From a checkpoint of a small transformer trained on Wikipedia.
Size: 14 layers, width 128, 4 heads of 32, MLP 448 tanh GELU, vocabulary 8192, 3.63M parameters.
Architecture: LayerNorm before each block, learned positions, biases, tied embeddings.
Training: a variant of SOAP for these matrices, 4555 steps.
Each number is 500 + 40 x the weight over its row's rms, rounded and kept within 0 to 999. Layers, rows and columns count from 0. Numbers have three digits each. The size before them is the row's rms in percent of the matrix's.

# layer 8 MLP down, 128x448, rms 0.176, rows 0-113, columns 112-167
097:514517521447484472491490541545508553506470495423433499472566496529534453522469457499533520507519456562429519463471489495549583576542512474529496431576462443499486574468
104:547498462439520542395470524493512550555434496582524481481520530502512510535461465536491510507475456470547516432507505493503450549555519467491549480482549481551469497485
104:533460467494445510485499496501466452505531511500524512508596474484441530442497465443527474494484530522561569537560483512469552538530500519515500585583558523530491505495
104:527418564571583420506558515579528497534523502568478475520513568486523496529477509533483482463494523556513515547473501522538477405449487492445512410516445486470494504538
105:492474554557439480521497533503548452501461534477442504492563553518447541496521417545510504484457492529401533468534457491475494497507592400521477481543517549547508507456
096:552445566541470535531506515482501561511462566497487475490509469461531554524499526574507493448475542510528544496441548530505523492501532495439488491520488465479477485445
102:501525516510527479482440505519426575526469458484467523465586438539561531447544471508488549471492496411539481509527530461507518515560414516424518465517534531554590465507
107:445558478586517485515539520484472488493486518522411495533460376470460546496516459535480442490465558495495520548555440534466471488506488503539526506539511442499532507500
094:467522548430451502504506461453529507449506488537453485485500535530485462559444516456481509535540486560540571515513466467422496476517482394476490501550496554505457432463
100:560532508500499421473537453489447465512552457471527493466499491513526447434504542564519527525556482514517449486539549503513558425459467474551443603396512494448499438507
110:559491473512535527517442551487380477516522505437547467492544502463479531480536454508486451501481498416521484431513491441512517522513539513528413564537495533432468495507
101:537451505529526447477459510506529452495449527486474515470493566460494431523453480527587551529525505517460534524584443529460511485499471416443578482564476475477504429507
097:481493498491513546489484433560435492498492544519484476503550527425484530508523501443543532536483503535544496486512452503459462485509506541541516512473498490493420472505
093:485563456397536403508439566546472472465519519472496540508493576463459498548521540473490500439460508508488520489467564483444578455549496525484433486534513483485519513542
100:500451548464500463500532409487516547478508464511538449494530456488478482529527555476548487489489458589468535501450517552497512525539474525456457468460513556450534479485
097:455527457498452515547538619475467414533500529465518502539564535524521487521449491538467515554491443544500519476444560560472519430488451495464484470571488495490490560496
098:509483533480444457489450468498477504493539502568485533469459501541572495442488478561467540513535482457516537576519502428556553474556502494486480624479492526473515463496
107:501478409452511539445444489521455539450434446447447518487563511535496482473513524551445509556493500496542462458439484469552499526447537531502569378441396469556558533501
096:532492527524437447523456559468471544452452480483534521466426477515513490537463428560422498458501530536491536446501447469476425515520467433528536461477486521403521511482
099:539535474466481456499494478499489512438526501522499506512488554525476495528449487528537503509521493549543547590510511475518578459546514514476434438520493473468499529599
099:455486561487476480412522460522532405577444547450457505489428493516552487540510506492532526521544588511548490454430467441514473492497430447493422492485493562552521453472
092:464460512521493506480529502536551482419494489450471452570530465509499513496488488559520573532516452474520521566470511530466498541591420503526451405546481480524492493538
102:551451549474493431471425512437488541521551559533522565493492470513548451534557509497454577484516455494473485500466526526475487546478422445552533487498507492554443437544
091:449532534484494415469543460470529502576501434485508462479481473447478473489459448544478487556410491526516466488496517469515573503498442536486431524471495537449498521521
103:552511493438520556550486505465453580496606460512488479473497539508476540541479509587537511507457524414521496494531511466570521511472490486508474450539479496505486557495
098:370534563560470580597549493470505438500538534479438493559535476477472490488452520442482494582516463468502523472556508471459494522541442487467474458504490515468488516474
104:502475478514421515478536518512439505532540498515435564502511523527522529432525504524514575555516463479517374431477521461502487521508573552560482470486450476443530492464
101:417497480487463547474507550535481420557530481534507440508528590509510503529508518491518482442521558467439453439532454503488514426530479449524525501496497530550480484496
102:519552488476531456538520526503468546505521539489448506499495452494480449584465497473527573515453460505432477519513489482481509525461495524520497500530480517501552515495
102:480511475539503491503495444489417564516498506546467533504434489500424513591534455506545408463457523531544526521466512501510555494563429472567497497598553505466462458476
101:476498475542511520500512518482510467566495470471550502487479533521481475506483529472612563527505507483483555512491505531472449526460463536475451450511504490505474545490
104:502551483426492499526567541445481532473495494465565553500500458471432470494498532445464539461544457562486507463456584505523580500508491509485482503464495553497562488479
104:583490457525559495498477514562452490488544472524489484525532508596528593486493550520508525545469541506494532478515540546454465471519511509524510492492508513500526586472
101:466434482531500519530387546449506473433525500434498496504479416502509531492516551532480496519530485561501508484580488468591472538551476480530567484478538547466471499510
099:476450447533507423561498567513512454502447507490467499495525482488475459496502524474474508558491474442528513502555538504560586509468513543544499531496497505422514445538
097:555530502492557427441541468422531496507439549439561467502528518416533446491526533479468484490497501554530543514502528493497478534469478479481450558420472543486488481526
109:533539492528484511481470538529487608397410538492514501509450498494484489547493560494468536447535510459389502541551485494540515466481504616466483560529523459501461433515
104:510446600497491531472481460509402583470513461441545463503508588507492527546528466443442455514452507445498484495516513439448441507507524480480551510494443531511468526544
098:493528511465514494538458464513483496479448476486548542495549507501467477428486417480476493481506446558446518514439512569464464538533474435473524521445502535462535486518
098:484497533476517541450589575455480590437534510507507515473537519473489512550487469507481523466514544505481535486491459456593537439507527486531472545488490461493500434477
097:472463561459530525485465479524413470465456462541597504542503466550475501491537470572401513511493547482478523501506515522458500547514509488456477408525452543488495469523
101:526508513549504520517492483488488496503483384490500422478502490487403491504440545521543535531458496478466485567579520545535582505523480558514503501509482446498481498501
098:540514553519473441543461577490476523498484471537485477545520477530512517554573533457475435503460509587476607503478511539496429461501451508480542507500498459535532535472
096:544505439558476465542514543491505452519538503524502491499519531498459520505453547604546467494469503516435527472455506565536499514506510498570480427467497451516381460519
108:518515494502501505621518490502499573463479461478494517512468512430558559554494519526557481460467508458491523471487502505451460452502482540504437544481488448496532516482
104:528501452555535505535492519542446441505561485521442527486495515477514576547513492572509565503493466498571428595498505508462437518463494495498475595479435452504441483450
099:561485508491464558513518454528475527546525604483499505524474518527490456469522509541463462478485498528532504548532471553487507528457491510488477550475469520516531505541
098:485505482503479477470540449499464440515480492570532535412516555505514516572520421507503447474487502487526511513443507504473498517530518555555534504475511491485504454474
098:454507523526504400497503515536505429567476469477464465517518443497543407427486490528516460536556500538474424476434472505408436513543524484551466496447546547506453490560
100:468539499459581493481578529484533548526520488473496501557521477436466427516533525467511500519559511537559443496445491425475593490509521459449443519506466580503446549542
097:462484502438438529492571509481479489509486522540477537494453500460496533556537538481534496472502538422549530494433497515495467544528488596442527503488529469525476585606
096:527487487494470500442463458501501561503412521495489514491476549524497505565569438546432457533479486490476513547530576469421522475489497475521462455483454488519503467471
100:506465492488428532530533499508451450485522519526477466501477427447437513546477546462467436489497545567464461485423484503437520526504463488516486502510507519446466538543
097:519510502454443522508423519549446475525507550543541490385483491517524427559580529518487494538476523555489611456436503479545550494554417477522449511455523503557534468435
103:502514483494520496477495468493543557496488551482560512425534486487513527441535527483522497507506445527494519495520503497521508417489462551538514485488599518541513532509
097:521536489485531495472554510521469502488534504448517461485447484445483521438446443497484520448512396492566467408512481495572436504482503564488553474462470418531506495442
090:519477536484401441470528441468500527459431520513538493466458524537559507508513569539480486476531514452545522562490520557483542551488516471500472518493455539560504517523
099:468449495578503423496559496518446546513470554479538525519454437519467530596472512506467473493480540488502550470493486505497593513543461471461448504523502523568460524458
096:517436449540457457503510550479557464556392488534563521526495556535507579473506558474546485614457501536527496491508438569461504522475516493495476459502445532479579445475
097:557589510561435541489545538517548506500453552507487483457490529532557442533496488556512540477457533506538400496476499501498509466525508576514516473482534500492489517420
098:521493542509455450517478493461524475509505572427523534527516489475534506480425530546542491507498529491502505519519508584540570538487469462526445450533551498471534492536
103:529522447441486480514513480492508528523554475479494469527475471496517489448514540526558467499528482517434509440497512490507501517548523504504438488459521471469497479489
094:500529495554514562493594547493511456509527469541527495478522441500477482508537516551492439426479416456554458494534409474498496467476489561499536558508558472417517510464
099:509528528513422501482501509445442562547581498449543500495517502531530498552493541513508491531522485476471533503444444548480510451471469457502488481412552516572495544502
104:540498445519538524419508498552519522488503437470502531500436518555469507454491478512460507500485520460576525588540543513534530490532488527407458509590459440426506502454
104:500468494534459448487508415492460498533431507517511470413530572514527478499523472485510465475493452539501462522472489499442490508560470510510513486477528527494487486551
101:485509459442519515483507526442471492464515568454443427414466633490499475576487448522475467603464468530387538539499520499528440477485446544474462493531544444517515461489
102:545502530478418513508584487466487547527457576474450519534526426449490456496471466531499495536483465433538541567492453528475491495482533525535429479463547490455487549474
107:493505537487505480488440496447525385446473541521507444535535497508534579428504501465493485535482456511479569474549481561460541468431454529510530487526562427511487553465
104:564516481446461542507474520506432397434547510530494488528448466496479463551463542585486504570517492412614523504537504416510559421478506625605474521499564489455428494514
101:483537469443475446523542484525526502460552487519462530520515497524499472473510481486477466469474510488470507554465519507516402513534538519521406481475438541481553431473
097:487468587520510504487524524521524460532473486521458497534455467473497467531548540467482543475519533549642515535518536438478507513472461500506497560509545455492445522489
098:526463562493512537535527550548438471532466535456473498502483448495516535465522499555485478541476553487556486539577490511563550494526373530496506507523429435435502466507
099:466441528574477483445438477551459483508581485471542508539494483444531458470529446569514550476515527513494494469468512525475475509477502550511517445519534508560541519521
095:426448540573561522425584496509469508506556477519446533516505400509506430460498528532558554445576489514484560557447510488460524453516451515473463482475435495506476480468
100:493576489557517563491524504562525502551562521504503470491472399528504467497550522494413464527544573541485498482493448548445501518525509487538550436522535487470505451510
098:517511486505488565506530578528464527557489485498470398532557477472448489510543471459508511545482471534454461526508495527486470468469570479482498558565404503507472492477
093:468512539544480504511505524463478479501473534463504426564474483429517498528488488497408517527530485549511552550492506476492535518467371482463506499485482470552472430529
100:438525519513414454427420479466517495476543515545538528506471488507421487440424509505498542528456484438456550500537458501530443481527547533479564559542411477576520613483
096:536463516458494485438472506519561434470469416505462453521475515512457492467505504489521524448513563515546595421506533516436454464525502525499530552430456479490440503538
104:561521445516517457546475525447534518420542451509521508430472564470544495484524499481569526511440489499452492515525401490522536522522580489470552486513539459527521423488
110:434536521467509462515482513472454527531530496499538519469536558460495483524464482613617450469494545496489447501517496570481481503502482537484521540459480509534513471604
096:507441479529521476491528588518476505532585515451497504520493471533504479526463478533489478540505512539514534529517537452490502433548467482504474472601500458441488479453
103:504497545520479547532476529489493473535454432567444508481524520468521488440481531504525512394519515500528517507480579475481494497467520495496547426519520503481477463515
102:494505474451468537477421439543524462527454506516463524525536477446530469458591502504434567504597481481526489451531516521453441542486500551560493479474486595478484578470
098:476563542487455515497512487526462523518517509433405525520512457526578540486484502453421510547504497479461457567510500430533445490501443500448519581483537486502501432458
091:474391517471461488484453506484527481529504508502480474487385527480429461499572483527497427430461500503499483509515455539536510504584492529451514491471452509531487458557
105:501423485453504480459424478559487487495527561523497527486482544501472526567494499503452511453422587549467464464450560492506501520523475609519534512489493460487496525500
102:551443532515465517475548493397497521494536475502527537433459454528491531591515514509520538525524507561539493481546576435520419487468425459485547414587501567520457520476
093:503546488504487514562495492521457468492461490496475539520571525559442534544521518457482458471570545491521525474541544486561542490468456503529508513488538480516481405538
100:432484535454477454517505471507519497482546512500471491515420536453475498507487556432556511454460438512436516568414520512493491478471426448471505564503487486573479494445
093:520433500517557517560561528496497460523529508450507499425466532496435478523410509425553490535485427500470520510552476500433424485523460507503518543555512508582533514468
100:498470497528566501635446477521496466482541493481443515484493510498436461491459520507524440572555429517481507492513540488506519487529450560498472521520501507497512461501
094:515490528518476507449492571493516540425544473508529477476445415519486483588506467491528539514536464470552503460500474533519490486561467522465505499498522509467463451580
104:495553433524503570475520492509475479488530512518529466565580505548478495422538469599484487484516391508585436484543512543524504513522494524547456441457535488457478557509
091:553525442435456530434484514497469587435615483508461494542495513546481510533436534491503449532472500499435497530457467412442513504550516458538489452499519563498506472512
095:507458501493516463414578469492479557533514558466519481532477575444527530517561491460528492569562453563502524516474490522502572561530449513426457541523511479585491457515
095:476485604454466498481490511524492504500475452547503469546520492514475513501457529434505497452468492472494511464490454488548438517486512514527541472506565535521523514490
095:437537538536537522522510537479444529525426474503508453487544532502505491529511523505435538536488541559550488516483436482521377474471476467461498520514529549507501443441
108:494549509493520523567518546499408598516517474539481486451469419508447521513556485478443515500554496496515519504426493479524474525453511477451532516511516485491496445508
097:506502472475504482470422420476540513551553512461511587541490426491520406516478546516572525438509485530469445469405546501510471486444493485438507486533536532470476519507
104:534564494478508458487560450473453491480468495449471504483505470513473478591503477445426554486457574501493567518528558441543501563514549564555423522508511488443511461491
106:513542470553524582484541503502515408524494488509443542534533561518509507500485488570495473457438544531507527533439467512495499489494463544571481471518502456509422522538
092:530516569568541526483545472491443442464533542448464518521437530532441518476476541448511559549433485466574420540510469535529470464455535532468465536510460416466469508491
104:557568517484555473477569502470497509567463463515490493537542482475464510475500453492553445535458548477523510458554488541544496573523469519485469478484526463478530433478
100:486490527456502508421519479481419606511467516488504551488488495548495508489436556514519475519493471502513466495473645511481428497458564485496429517516527579521468511516
108:472509511491490532472533542433518470519529477548549497478510528516444458549554502504541489550552542550447513510465456569444425481455468448499500516490502522550544485484
106:483519520475448469470474505476485440502464515495500418476565480478537510601494546516478505492542555441513511505490567500469505556559570484541550423538525520465529534545
091:485500566554430473523499501460480561505523479438544567461506481477542484519466488549518532583615468445404463516514445563568490568433559472498548513512478588490515472506
096:502429470476430443500470466565478470523475547436471513526500483492531485484575517553553450488475474433537497496487465578510461538509550517479484398495512557541442524507
102:452461481584576473516508427416464469507524507470532469494473481499507434441467506520537544449524502504504539422480526486542526558467544484498521469503464512488454524488
101:524490534540534494500433470497501483520459540493516463474469552483543472520545533444474451550492573569482443478504483529548443454444483554442512479441532417485480526590
099:511530491457492545452514508533504426480508503509522510501523460485495502477497424550431521526454517448545605515539535497501511518524453546467434557474487579497499464513
099:453546461525543512498474467513465530489502503455480534522567579512547552509393487501513539555493438499450496425517477532506443482561537561495475525467433509515521543548